Part of a small language model's weights: width 128.
Each number is 128 + 24 x the weight over its row's rms, rounded and kept within 0 to 255. Layers, rows and columns count from 0. Numbers have three digits each. The size before them is the row's rms in percent of the matrix's.

# up: layer 2 MLP up, 512x128, rms 0.249, rows 120-299, columns 0-31
# down: layer 2 MLP down (transposed), 512x128, rms 0.191, rows 120-299, columns 0-31
up120 097:119072099167166159126151157186162099103133161106144154110136086128176111121182117128104128138158
down120 084:155156158088126168145130136158134139138131155159137153150133130102103116113110115106152114110114
up121 107:125149118125139142104135122118075154108127158091089135160127105151157126085134128095122181124131
down121 105:150137113120097122120099126113166168168124118104132162143139094155119166103118117166139117113104
up122 125:150134067166142149148139195144156145111116111127123130110089100091168147151127143103137145117133
down122 134:188124135137140146116157155117132183164150084120111134110108136101156098108143152124155114126092
up123 097:143135079119135130154163105128114132150153142169171115128212140092134062149153136134126164114136
down123 100:117147110140147116131151130180171108069170163145175120156100093157158133127155111146136111058114
up124 108:134101164137189146164136125177164125121092137154153136114153150104136162170154124119097156135109
down124 113:138127120138151123113147126150151105129131170144133090137096138089131109100128134153150117170149
up125 089:096114137093084135146119122119114121124106166138061112084137134141106158107127107118089136150173
down125 100:151136161150127096126108155097171104177103126108136127132112185152091132168145200167173124166113
up126 095:106148080107163132118149143122111112176134119107147126112099109127118132134155154088072150107122
down126 093:158149109186118173129127098140161181142170097144096108150090143092109130148134136116114159126099
up127 103:129123159120117136163172118119150130127137157153162158147094119116154151163120132122136166121096
down127 104:127146141167116130162161165121138117087093136123149127140114120108123125151102133111130151128108
up128 101:139103132139096130083161134148129121087094133134120116195155135106139088165143088106056177116152
down128 093:110138117138140132123136109128120129118147136126143127089104153108114129105099138156133100116139
up129 107:113152116126152143122117115159101144109127146115154123189120143158150166086159129145119107126117
down129 110:103130146132105123174128146147131145138123171113167087148131131100078166120102127118128151140152
up130 077:109109115128133103117122119112113121168128135135071096115119120146093120141130091097151138091136
down130 086:144157134137112096106110122134150139106127142121116125119118124131098129131110113069180145147107
up131 087:138138120125114103145122119138082138167148116124151113136151151127147153110105174094131136119140
down131 079:134164106128094124135130169110147129154104108132116136101087137142129121121116142103136146094082
up132 097:139121102128171110119131135140156122135189141140122103111099103119113148122170140130112072111157
down132 101:113130158122114107114075112115114102144129148107118125154164146132125155142148132119155128142100
up133 088:147148140119127124099148112156128165104129123117131123129116148149158160117122089101076100096110
down133 081:180110120122120174119126131192101148092109145105148147130166148123110130156116102166130166113106
up134 119:128158093148068132132123140127160022145102112130104133170117131107110124120110179134128127147076
down134 121:138140148115123160128176120137130109102076123158090153147108118121096174156128156164147120123089
up135 104:157103116142112101101176155132158152119120107141125128148121108127151165153177124128113142113152
down135 104:115103131133191109111145132107139114152133115138141143106129161100132135141130158107123178112142
up136 120:107099133123187121128117178132124108143147130117124163108143114165119140134148121137158095123193
down136 135:117128134127181153119115111113124123151153123116085150145142141121129094142125146152126057124149
up137 105:078137140106128189086141127123098135113102154118104178062159145148115112123085139080162118133162
down137 107:114164113108095132103149150125155132100070078114124146068142103153141128117137114116126127144127
up138 109:109107094111170168124137127137141118157140130158111142136113180126130160125138103149151147106115
down138 115:142061084080123127142092100105116092167128133100118157180098101107147149177109106164100128148086
up139 090:134111161144146174128101102122120127121074098131133137130119146160123105125119108124149166138102
down139 083:160148119131150159122172135115146128130110121121162148125084119131146114148084144128149134133137
up140 093:103154145117066146129111124141077060114091122156132138104146124128099134099146098140139116139119
down140 082:132123075099130119127098138145174091179132143129127132105108151149141113117114135135115145114138
up141 089:147151132139108106122166138106106100131107139121123124087122130101160130109140138145119101141123
down141 068:118131153182111132135127161133081128087159133135139136167135130108105096130131141192138139125162
up142 078:164081121111088118117111088175163149136152136142125149159131105130105156140144098105160084104104
down142 082:116156128131132141124159139145131132130096115122185129135116133093165138101073116143123086153100
up143 117:167137146104154124105144096157136098157116138114142136117110127129115120132149090076146130125095
down143 111:128130126130140113077163109115182155154145146120127121106154095106107145149134098081185103094115
up144 123:117100176151170083165126119136115149174126107128101126105165172143107127104114141128175099144105
down144 108:119126137157135127132161146145169116145158108137124127108132089135137145107087150113152082154128
up145 097:118094140150138114106180137126094160158133098134150114118110127157128097135171128133142110113133
down145 086:110181151122100081103128117127155106084135116142114162135102167130100141128128119098083112174104
up146 086:140117131140118139104114119113116152111130124088114099129121130117134148105093141165117126123138
down146 093:121089120124112151086065148142134124129152171103112129109105158134169160145095111139141143066124
up147 097:140091128092119122078144092115116112156118142117107140117076168163120170102140100118117117151134
down147 088:132144129099110110164148123136133105153125118141119108113117115161124129104135123145132140143096
up148 106:099118147146139133112160102169129111120118070114161124133124096175161161145106149133134080096141
down148 102:124125121166137140125108117133131113100113107105144127137115108134115159150129130146119077136151
up149 087:115116130166116116163145106160118141082091155072148156148118143142108154116118169131136110116094
down149 094:143115114128095160095140147081135092157131107103109135097105122160121068143124085127110149131171
up150 091:116110111118157121133106122134107143148126074138116094109181122085076087097157090115095134076145
down150 094:108140085132178179085162116134113124122141122121148085145141138136115120116135092115080110098155
up151 078:155073149087148167133128141148134117104163050124101135124103150129097125129132110104132117097169
down151 098:102116120102124150147110132148151093100142124113113124144137119149137091168134071119101133129121
up152 101:137100105084127124015118110143091124127123157137096114120113121137161147141162098078116156137112
down152 094:156180119151106140187143082125166098157104121102137115138149134164126082121131188194149136141169
up153 100:127138133126130126131144170139086135129135136123117148134130177149135163163136146138163116116109
down153 072:116115115114136155101116113166122121171155102158088139095146137101133120140133114135110153109084
up154 089:112149152135153123155122111152099061120092149116124110128159113157140154145125154152149136142147
down154 078:113145129094177123137114145140076113124136085157107091108147119168105165101148132121145142114162
up155 105:106122142103102119124157112157137126086146148104140101126150158153136129162144117110158140129139
down155 091:135114153134172089125124106127171142134130112120147141093184140121137124138110110119105105123112
up156 098:115128152146135115102124132121119137136189133026099158082137172106095104140138176112154115132135
down156 118:122123162128155061111097139129132139110130139101120091140145153107109146136121100096157160139162
up157 108:118119095083164099117124130141058148117196131144118110136147114091105131082139079119084122111168
down157 085:109132128102150138079175144132102116175110091130128123087132106143087129130141108121088112066110
up158 098:099131133147079142137148117115143100102122179091154147115147128137140093158173105096117129140132
down158 079:080126145095165140142095152137145115170157127180108151149124132149146161131095130127124091145132
up159 096:125119152105153094122158125135119124166155180148133109164106115142141148084137120141131120156123
down159 069:100154148104128132095103130139116125140138131125140133107139153139159101097118124097118124120164
up160 097:114138060152096109155146110143135132091092152140094169107136108091178163135121118164080143138160
down160 101:138179106145144115125118105140146137127112142159085151121146154093143173138153115152104137141157
up161 095:139101155154166116138102124120108137138139151108097126079172127129130075126151121138129139141155
down161 076:113122151175135085145097142152139130112109134142136136118177097144120095146138163164126132135170
up162 087:129091139117124142153117118133152119146122092116153112132109113119147144123170177095141119067133
down162 083:104144141148141140124164113126122146133151145122118153138157124127130176131103161132136154104135
up163 100:115116095130135136096159155147104110114119113184121118140160122102117137119094161126115121133124
down163 089:090105070132157080108092089112130125172135126114150134080157170116097086156143135123117164125163
up164 096:089119117091081120103109115119142098147133125095129139118163154164139090139127100123133138125102
down164 100:118122137121112139072131094147142093116127125109161130144125118150088133126120153148124137126160
up165 089:131105068145121145143160154132175142118103129118141113124142139143104153159128131093161095151142
down165 097:123157104161122136121109127131124126084134104148117106102097123068126153130145120092090120135113
up166 086:120115126145117131129118112109139136138108113086117147124140104118139140147148159098136115158142
down166 073:156131119084173155121086135100111164130125094132153126125121144147105147156103139125122123136117
up167 123:113125145136127140101160137162156127173149098136130132110157115135143170165123127150150144123121
down167 143:054115160126117119098137094112131129121171110119170148133119151148143094118155109123130131136132
up168 096:125126121080124165141129155142144075145141101150158122129126154129146153137144177143165117133137
down168 075:138123136156137123134125135146154116139139150105131101083140120098130143136112108138139084115177
up169 101:135140096146120113120149098189117134160123182129119138108116155101103152135145097146101125142133
down169 134:095096124178131170152163097100105112103115140110120151119124084163154162142170174150147174143091
up170 106:127150152093103121132123145149135122137114117135141145103126171091086147149163190094155130121146
down170 106:120114119175105121129157111093103108186138104177109128106132143089111087125110149175130133130119
up171 075:109128152158124099131121158130100147140183136146143104120136133104113103147106106072097112108158
down171 075:076162159160142149138121160154105144135116135126140106110127135129128100132083109108100138116086
up172 099:128139135161148133145146120139119086134127081090106136138107146149146121170156117144149122169132
down172 082:123099129112124145087142077146115092171159107108130135117134175131147161122112147154155122131127
up173 099:164126082139153128126129122155127152158143113155100129099142123126157113127150105112148206119079
down173 084:166142120129084132101112101151157146101076118089102105098126063096132146174140181095143093087131
up174 100:111139105112085151111169118128115070111097116112108105094099119119171125157097166151122122134150
down174 129:140150100123101141109109135093119104136155165099155154116127062126130152105149135120123106124089
up175 111:130156090111107165105122120162130136153106126161127148118136178128104114115156169146150149134109
down175 102:125160099156094141105103107113150104143114094118078135140155139121168118083125164124149152142096
up176 104:147100127109127120100083094121124127133127162133112128152137114124132112121197110121109130136103
down176 119:148160158137125109131143114100115150136123108132163126124103115147111139141119151059117120113102
up177 127:125068141170136117149142119176124124121144105138113093082129121107113163170148125141127164142095
down177 139:139139085114161171119140130104121153105098108090108148113124145131160130163138131132117110124176
up178 080:113130109144110090098133135147111156144145145095092099135118127153171122112121087129108191168115
down178 098:138098129071172139111171109118110120145124115102125131136120099154186137121116132134123109096106
up179 114:177100150103061131116136115124152099125148108120098156158142105115144152097121138127118091139125
down179 120:130092106122108138134122105088134099165142118097112140130130163082101144106144124133120173152073
up180 104:105105105135105111096146119124106123141107111158096122105124149106133122152140124146117143118169
down180 096:139160165128139119158119106118134136118117094130138112160138117127160120118127126108104109126088
up181 108:100121101133172120148097123141138123147162098123157215143105105097128143124149125133117109122113
down181 104:135097136142127111125161105117140108098128107066086144118088150137177146146128123153138117136107
up182 088:156101138170132111105196090175157099141131116124116136141191148135097145132119121122170125117149
down182 106:116121125120128135098140144118082135083131127161159133110114129143143121142143146156114194141097
up183 104:100114129127165087092163149119079129113120091151090163097135141122118123123174101111157106108115
down183 100:101118131173136119094146155105116118127104091144126101123118125124115141154135132135093128130111
up184 088:117080129113145079149150141187123148143138101150141148132111157170136132141171127139124109110125
down184 094:119123125133093147113117148133094160124139142164157117113148121161129151107137161157099160141131
up185 091:102109082154147109150148117127130114078131148147102152121128115128123126146149189119137123102115
down185 100:113148089108095120114141156141124153101101175124142119128140155104133111138119105111149169124163
up186 144:142147126103114117126148146165123110124135137114142150141133110145140160102151157134120105152078
down186 155:137169120112143100101119128148082151149130129141135114136131094158127136112123131115164124147079
up187 086:118126130143135131120116163168115124190127122088111146119092135149150164116138088160091145139132
down187 072:180132113135114149136137199080109103162142130103146121115074146170097149124109142156111129115140
up188 089:148149148097135121118122159111125137124132102138125148071156125174117150118117122199093122191118
down188 072:101134116145116103128151144132117115106141144122118118166147110101085116073069088147170139134112
up189 099:160126110109154161122120149097134131153150089145111126063119154100115128110164149126135100110129
down189 081:128149135155122144094115143123154110119161153120125113119112137142116156127157117123149117134150
up190 092:088092144158150109143109107116092054104119122089125117134162135130135141116109108098126136155129
down190 107:156138139118147085141098131123138121153108118118127143116128136111095109091154109105158122147146
up191 113:147086129136156113096150127130138119108135155121181103130117114148107151121153123128086152109168
down191 106:139139149098118125107099075148149142158135167108134145130163158160120099138099116087088146128132
up192 102:144117119118140153133149076122117150117121162128177156134111120087153154152115133160156122167146
down192 098:119185155138099156152133100120127130161133127098200093134153130088126127162111072156125129134087
up193 107:126114152127141133135154101143119118082112148127117101098170219137128085117108144115087105148164
down193 122:180124086109145132125117120148117130118128116142127107126156177113095154149150117125123132176136
up194 096:150125114093107117120124087158166086155143104091122110138110120113138153162145162133133135127171
down194 073:168142119140139108140131119141150102113104110103126086111111126091110112107076115168083130111095
up195 101:125127160126137137108128113105080123148120104157102110098167099085147167117174140127138155137122
down195 111:171119138113137122099135060125179129165133145111134123159125143131116131157110110179106129146123
up196 099:069119120148129138119133184102107156138100151166134105110151188122135113120120126141128126129156
down196 075:157156101136150100096095126117080159111123121102141099136115161167084100171143124117142142110108
up197 110:132141104118187117103122114129136136123156131127133142105126139164145129133159151115161126078108
down197 122:115192149140140121114141105138115157107128136094118164096143161155152091115121121130131092130157
up198 092:117147094124156156112124142113103180154129109093160111138140159153147144086110150090162126130070
down198 078:106151124139104105077114112140125154134095138135104123127132140132107112109135136126129179119090
up199 081:066126156193092141151130126120099148126122123062124116102135126101148127108126151073136140111116
down199 071:145180129187073140168100104100135108121132126112169094109087132150122131130156185141134193132133
up200 097:104119108141127120159169142130121144143102098171130120140111134128133103158121138152155192108152
down200 099:107127142110122104074152112155108117127153131138090111136122116098171115148110081108135146119140
up201 089:135118097157097144125152128148119133124109077134154154121180098150089126141095112116140081115093
down201 104:104168159129120131191134071096138152122136148132104075109116129136157108147139075138097111114122
up202 106:129062170124157126135147172130132100132163108145109142103113105115145130141155143103115117100099
down202 124:134099154136172150163173126117134155130093113113145150135133152139141117141087127151173133130088
up203 091:116123119124109145130119086125126149109116121102077116099125188135153100133113131116140132132109
down203 062:086073116131126103130109132118142153114105140123101108086130150157125152169117157137129183168123
up204 095:105139096105168197126109157124129154136095163149121137092101135118158115086133105162108113130118
down204 089:131168136100143137111145136111095146113098125177194130127154188155133120142119114146149118104129
up205 111:113122106127143149144113135115124143181169136134119108133124148120069149156132108120142179110089
down205 105:144137108130146158127121133144142095122095113112118172157092074095150101137168137158130081178119
up206 110:116123160126148119126133113113121134127133122107135138143137121158135109149188114106112164132149
down206 107:110132164103077152112129098154126096169096118145156140085159158126110154111105150139112140147133
up207 103:111117118107032135119136134136115127097118110079130111148176107121148119088119121127099164145157
down207 109:114121151122126137117099121144145182101102107121117127097144130129165134129108123112157122131080
up208 107:135143129115121110134075126130150117127136130121130172128148120092148136133140131060154121102118
down208 110:142149174113156110127138114173174110136120133132165138124144156137146132153114121112156116098119
up209 110:094174132115113133125125153124160166179206147122181149111166123130084152080130104123159153106129
down209 101:084130158140124119149140157106126070107112149104146108127134143127157155093112098137135136137180
up210 115:104099134138148114134148172150171066155139113143138159133171163103109114153187091107139110117166
down210 099:143131117106160137116140147081090115123127138138119144099134184138088181114173163117143130111145
up211 096:136142127096142126128167054123116115128140131155102172112121130145105122097107158154159096142081
down211 093:127170145123104118099164112193100142094080138124106137109144121115127142118069119163121138163100
up212 095:104093136140107141150138143119133105159157114103122115131122168131156120127147142092089121126072
down212 100:104102152128163118125125104120145084183139128100144120137156153105081078123099128106148116137118
up213 086:126106131098117167104129107102118124124121173100116148129103120127143105112180125124113086148119
down213 074:112119154134109077153094134140147150115127141134142112142128075146093109128085149152165165161136
up214 100:119104130135144148161110119118134100122111105137139125082116160152096173155174104116128109075162
down214 106:110120110123103109086073107156092092119125142130133123133105136138089145142090139124130125141142
up215 101:144160115162104092106142151215146104139141142125141103124159141092076098131157160122126127096144
down215 108:127141121134150122129140162129140118150171115110146130167134125142134111118085152126166140114110
up216 086:140144109137098145107158151129148104130084185141123149116125141102127059146118124130151132128143
down216 081:147156135105114120147164167112076111096185129144115121114094146142112131170167133127143104155158
up217 089:166136123151137110113102144104125133134123112095139066089139124116106113110133154125129166093142
down217 078:164171124119131112109153158147130132122130139164118090120124111137103120113096118208134133117124
up218 081:120101164099150131128130114155135122137149119129112140104112136096092126168180135114153159119141
down218 070:138180148125133123134149174174108118165104132138138119118093102109142121137119081121116100139145
up219 095:154157114158116135088137100166147133132115149147161106180073129175124115100106136148080087084165
down219 077:131145134108132112126089105109179112123112143146139106174151162154121103106107123127186094108177
up220 113:104118158099136112117164128137098122153139136108144131178169150137127155159114100126119136142142
down220 106:133108141131138032118106115152153142115118146140170114138116169184114163156106137157148111172124
up221 097:155146096139126142119153095140123125186113142140086101109169129111137059142167091127070126127107
down221 108:124106128149124126137132125091125120095143101121141115182134111182084132092110132152124093116126
up222 093:093101121153123099129116092142136150109122094144086124171135116131128127121116161140102104114142
down222 087:155105085117110089165131139131079133145175094132138149136158114135108094134114136117128091131106
up223 080:111149158103063090104106133161093132158146129088098145172118174151133126118165085155120134153119
down223 083:125131143140129129133107060123115139091121079093111159119182130128135134083127100146103121096150
up224 105:155137169128140106140140105161071145170085086086126136163088104137157160054125128165125113153144
down224 077:139123119096128161132152174131075126110157140119100165163138116126101168135139150163133134150122
up225 080:124128108121089138073115126153107113102121089109141103116117168128155092118157073154067125104125
down225 093:162103167095094078141134120095144110140143120103155108154149125159129111154160086130095092143121
up226 087:094093134124134099148139134113165107113126132109130166148132117179149157168130133073103115146152
down226 073:096129084123097141110108092101160094123158100149166142110087094100104103140128145164105146100131
up227 096:094088078155141114137102135136135126154179147112167133114102100144139140091187164104117096111167
down227 096:096107109147162133097114098079108139124171155177115103136143118148119142095133132122128109124144
up228 120:113142134139145171144171086125114105123125108119162201114125131112145114150145141143130120124130
down228 108:083149128114149146151154129119106104153136123125173182111143094100130131144136097145133116143098
up229 101:127106110125134135119115137121124161119125134127150121133111154196110112086135116096129109039101
down229 104:121120139118141080148083108122121178172162142133132123098089121161131110113106103140111125117116
up230 105:135151113130170130128133120093128135110153109133162134113116161156092166136184107145109110116135
down230 117:125087143116135139086124157131102117162133149137135053163128119131148131099098150160103149138096
up231 092:101127130119121133135107134131129143137140129124070141117144100097137082130132194118105122153154
down231 094:168164139107121138164093124154131108124136116143192103107143118109122118122144172129115127164136
up232 081:107102075145099141118144144124145119146130113113142103102124152074093135163103125128101098177119
down232 068:068124122144135164114113128103093147120119181122116106187158108117101122135142080118153115087142
up233 098:154126125108081131144145104158118116122104133117136173149135109167138130149152154069158134116118
down233 091:120105088129096095156154131129105127156158127111192103096104116136153133154081130145168137134101
up234 085:105159118131079113152137132115133116133111170135140126117167142120120116157140114151156136148170
down234 081:117140109120083099153137140155149124131149120125100139127139117139130110138126144078156162145103
up235 091:092116144162156132139140117114148158116127096123141147135106119135110130108149110132120141149114
down235 126:090131109139151145135084129115119144142118074142157120099154137109144113149111068123141106146121
up236 106:122137134176139104121109093154127157144113105120157212135118125135127116130114177140102147131107
down236 109:110105126138137136151079119143117119135143100133124133139089092116155099165144124128107107094105
up237 126:137147139147158109150201121100069139134154122126160125147133119095092147174165114123102168102120
down237 124:107133155150114121192144109147128100134105154183124137115123137138141107143166116131097150132087
up238 119:149123128148123161139110097147100121137129104125092123102159097098139165125126113157120104146105
down238 104:181120129106128118120086113118128157182098124145110108137116152147104127205146096102123088111111
up239 117:114144109143090117127127125161142096121174095135132158136146123101127164143130118109153108151133
down239 123:143097146143124115147107078138113132073150127120099171109128102115094124151112141087134096182128
up240 096:112101140096123082096109133114119147075108132106138166107120093157127135100146112113154114093134
down240 087:116115113116141131116110128110142134087071118114151133105134142146126090124109202099143107162100
up241 097:125110085123116137136110118120124145155108167105110093122109152145177126120136155139091146138146
down241 116:091150114160154101167103136127120126156138095125114121151117123176137161078145177115149106134127
up242 103:121145116117161151116125186158162102143146109115089126153129143078114100135140112087145116113128
down242 098:113137113084106118101158146152101115147103117115127148130131183077140099137074113133102140145136
up243 093:119159120147117122140108155138177138170147114149131108108202083172107147164143153136105159046118
down243 097:086142126146136146153136110107123161158170158131137097137194095144103086122135159123120120085139
up244 081:101128152085112145081113088133118138116122149083140116149122130111136122146120097134143150187116
down244 089:173159076128101113156114094135089136152129149073153161135122099123105115121120117119159163141115
up245 103:125104150088174125142102151154113124143163158140144114164113135141111147115141170113141117124152
down245 098:124134115132118147107135135157110130119115135139095151149104122114129178157136146082141138125173
up246 111:126138087101093125101148117151118136168157147143130112153101162132127104112147128142085088120139
down246 127:138158125132100153132129151103111109173179115126116095153135160176149177091105102148101147122088
up247 097:062127130130112124171138117146150110125123097151163133131095148108162168105126139124137131123135
down247 088:154141090135101186134161069104116124113112125133142122152130138118144156118131092104112140128156
up248 096:127114091115124162128111145126098054133158118152149167127138110119120145175142155145130123129130
down248 071:131118071178099141106166137116119104110114093168140147146137091108104139153101156159172126113137
up249 084:166087106102130135139158207124098132122081110123110129127145096170146139161141127154108093112157
down249 079:146099120128143164121162108111125144112120119154139098136116137122161126130127092143100136072143
up250 096:119095124160105124117085103144109168133118111088087145115143171126124132096119128137104176148136
down250 108:136115151160146104144137104150176150104164088119160111146122138167126137096115179127185136094173
up251 104:115140133120142113114132135118166146147094101140105126117143138122139146155127134152120159095080
down251 104:125134122080137124128129103140171134186133126174123135097136094126104168122149120156124147127113
up252 097:149119153123136147109140109125136140112175085138120132149121193120134101170127134140080127123124
down252 101:150131178132100131124152159088127110123163129113158113121117130103135133170125108106083121146147
up253 114:148113141200137134156147124132100107168103106131097126091127154112117164130154150119116145136140
down253 119:166112076102140147089126165147138106153097143143112134111124086104147113124158183135130130083116
up254 081:117143124151089131112153176119132115125115151133106170140165105100130144143158127111144150098129
down254 081:134118117136122146049156141140106089136108108114128138118127141130140112093133111118136123103120
up255 089:113125114159148153105144133211121126137127122143158121127132156086150110120163102131144113152126
down255 079:158138104147138104136108163148120152146078094151126133149131164127138109099140116108114172146114
up256 119:134121144090153116137119139140096130137119103119094135075109169117136154094141135107147154134120
down256 108:127168121116122129130089122178102139145089138093174161101108139131068096104157173151146177120106
up257 087:069118117130171144144132108130110133104094087117162157160138135095136148111139124141111116120129
down257 082:136151154138172126144151114154142154190093112131144141114120129121108127132119089134142113166142
up258 111:128125165111137127116126128132125135130151098135149113121158138115134132130131134117148126121124
down258 107:131139150078144128116120119074117158163126131151151098097150125103156114168129163129112170118140
up259 089:103102108136101161129145145109119090132125116127142098117122103152174153123114118110113149113118
down259 051:129125104148136108145190112114085094139174099110125117142158110110175183134134101129115109148153
up260 104:160131122172119105144174113134139123140128080103152145150119187148132117133150103173152117126105
down260 101:099087099112144138122105105154121163154125129158120104117139131142117175113118083099120138163168
up261 098:113110153086141120104122103134114101095052148111116145149114099120131153094160140076100107061129
down261 091:140132120105135119117119152123150115093098164123146172121147099150077135122112115121122097135130
up262 114:164131131132153138154160148139097156154085143090140140115100108115134135183170135130122148109155
down262 117:176134099139098092133114119104145161135131194185142109093086151117112134118096094145131140135103
up263 097:141153066154090119132126119151174119103112137143135146191151110106073152147112126154105118152128
down263 085:137161116159122117141139111124151142135126159137105110124136132093141170124117127162115106132121
up264 098:088109110119130123102120107100096131130120099126134129109109087146131134134126116119095110139158
down264 105:143134070125103111137151154116095138140150163144082135103171127153114152159157135144129099116134
up265 092:121127095133115142111137104145113171133138142161123095142129108098108141123130128063105119122112
down265 075:105096104129092164118111091122133112135142109142113115162110140108113134150131101134094094111126
up266 084:129113117144085128127129130135115102102118143136081135126126136184146094136114114130115133056130
down266 081:147146132120157089140127115094124118176124098133143122123128155156101134152149119123138151124124
up267 135:108145120111175111113129173121128173189152098165132120135122130112108099093140157140141134112111
down267 134:093153100119163136088128149154127142104173107123130137140114141120103117102106131160164116132097
up268 083:071130133096153104130154163103114130135076130105097133137126167123176104133145124129129114158138
down268 075:081131126126092107129128119072107176144097154109127153127124140103122122145119165166170136183128
up269 105:114106152123097138144132109158098094113091116134133147115115118089135170149133175136092128123158
down269 089:123120108095144117115101132098118137129175144177096146134167115101136103126138097096139133127127
up270 105:130101139083168134121121123136160136113113094112137134097104183140120187139136164124127117122132
down270 091:102144114146170125152157135138124125164154113091124116192163158119125156114141152112111135155124
up271 096:135078125132139150103117103152092117154162113097107119142083165104087122139156101123099139144113
down271 108:143123151118133069138172175127151139115088093160144091120137117165111173092119143127140098159116
up272 108:137056128115122157161142113109148111142163089102122118132135159168137162137163104120109123129158
down272 101:118143099118114135158161124115163085165180122096160135118141102158107147105104128108146105128106
up273 094:080113112112126103141104146139088121132143102106104174088136171092087134153131147135086090130127
down273 081:111152142166135128112173103114117105100147127128133122205117097167136163152149103100134118144104
up274 095:124156109086151149126145136137120129160152101140117098132182163131088092090107103083154113135090
down274 107:108171117114137118092132130129144131151188127143113127158152140121107111116102110109091080149120
up275 105:155101125106117113122156122154152146145092103144144150134120114166116121172112120103139120126134
down275 118:148125114124177169100165132124086148155080080135115124107145121129139125143096126141118085162100
up276 088:107146126124100134085174140169137130145166141135091164165137131146156111108189105126173122136164
down276 095:123101107138130066150110122089124129130144140158100159163140126104127172131142105108129128128116
up277 104:128106165145116148148134133109125139136118106133087170109153120076119105156128171109124148140116
down277 105:139076148137099158152148108113119125166135106123154142109134148104095102147140146140099154157140
up278 087:109160103113097136135151108122145101158157120147067138119153153138122128137136109124138205138137
down278 091:108134150122138141128103114145148126143108105080163141138116133108127112100158143098091123096131
up279 082:102140107163049101103143126098165136117133107076123156059153137171135103122120129133111119118116
down279 079:152102175125108078103110112119076149122171136120155140120166166095163107097120129098079148165177
up280 115:148155083173145096140148098127124121148160113098090120129116105112133139127170159123142100105116
down280 118:145115140145097102139107080105160119125120121094084158109129092143133131093117129117104152143112
up281 098:098129137169101156108138121144164113150114119140108116141173150128103103140128081104070123151127
down281 088:114119128142142120122163063124161121132155143115153111139088106091151113115139098162110124137173
up282 104:147174144090086114131124120097103118128149166145158132125119150149111104156118190152167093143146
down282 117:134140062111108121141103114151166129139137108140140140097130142106129149103141132125101116144115
up283 091:147124128126146120093130115141129133130145170150108135119116134122139116097142117104156103114158
down283 088:110179128132114139093105097116145119147116139116138156139135145124093153085136128124117110144132
up284 097:114123169111096141089145153147089157126090130098078117135140138104174135096151122115158119110183
down284 075:147120168120110181103159156130128121154149113066135146121100117102102153131122150099156068148117
up285 091:133122137106121118150152152147082080102134143093141151134116089130166160129130163136119126165104
down285 096:149119151150139108147118121144158153144096077114123099091139151126091086135143147148095107097081
up286 120:128121131113120121142124098173109142128121126125126148138101134167092137134147116093149147066127
down286 111:104126120189111146119088096155081159131125138128126133118129125139125119086163105135159120093125
up287 096:077087114108136168124123103135122151137157133157112147121115120102167180123165128130124114129148
down287 099:140161153114138170123150086146139163106131129136124129095147125112093147127099150118176104111136
up288 100:119147153132096119113135126156089124121168112119135218158124138165166139156142121137176099147095
down288 101:110108117125132135109115112118099169127136125152075153117145156119124124158144104096105142117114
up289 086:162131170105127087165152110103103122164081133132114136110153146124113134180147142135081124084114
down289 089:122153108126107159169141130102170119122077164162100144118100122118092134139092140146100180125146
up290 115:125135121149150109128137099152133122138097137189147117147134117156096170126195138093112150136094
down290 122:136115144116066156119089097198102139156114136108131142119106132170105121131146140105106154121145
up291 095:133117081194111137126102098128133119123131131121094136159122135131149136132107183134098143119132
down291 103:150105117109147127156093156153100162137182097176098129100133116119095095140125130147184122141125
up292 101:165145128215074130087128126124103134150142105141105161120153125099161152155115135174091160152175
down292 103:142132154093108125118070133115103144140104126145069155150121086124160125142131122139123138138140
up293 094:157108158098144113076109133127132150140094137135158120119167132076103094121135134089126115104102
down293 102:124122139113109112122066118100142099103126148152114124114103137079136146145131129136135107108120
up294 096:145115137090116119100112136147153165152117113139145100161110140112138148120191147106134161164097
down294 088:151179153130115126139172072139167156107113111093130115123156116116100076097117113126101140099148
up295 090:124137134105171124150120118136127118123135112101134169123113107165083135174143161136111153108114
down295 107:105181157106138123128147148124123134151178122098098126089156132154103135153115114170129097135122
up296 104:058137096142159112126128142122110143130129138096102096145121118108151112167159101120149122153114
down296 098:136125100149123112157114125123114154137091163111142131107149151136122097148144111176136146149173
up297 111:121126076106147109140100144130103101159129109099142185128120096126126130149184122150127113119124
down297 128:116126075106109112116145162143116151122105108150126178152101125158133106101125106125107132125099
up298 092:088116126138126162120135128136134129148122127133145174103121094106146132155126091085071129147119
down298 080:159099121097127161154132116112125086149083094091122145104138170150095152159100168139179088161118
up299 083:116118132123079145127146138104142143080106139089146149143105137133146064105105129152147099117136
down299 087:125121149141117130127115198149152139104141154173133139168141162155131130152162155135133152174126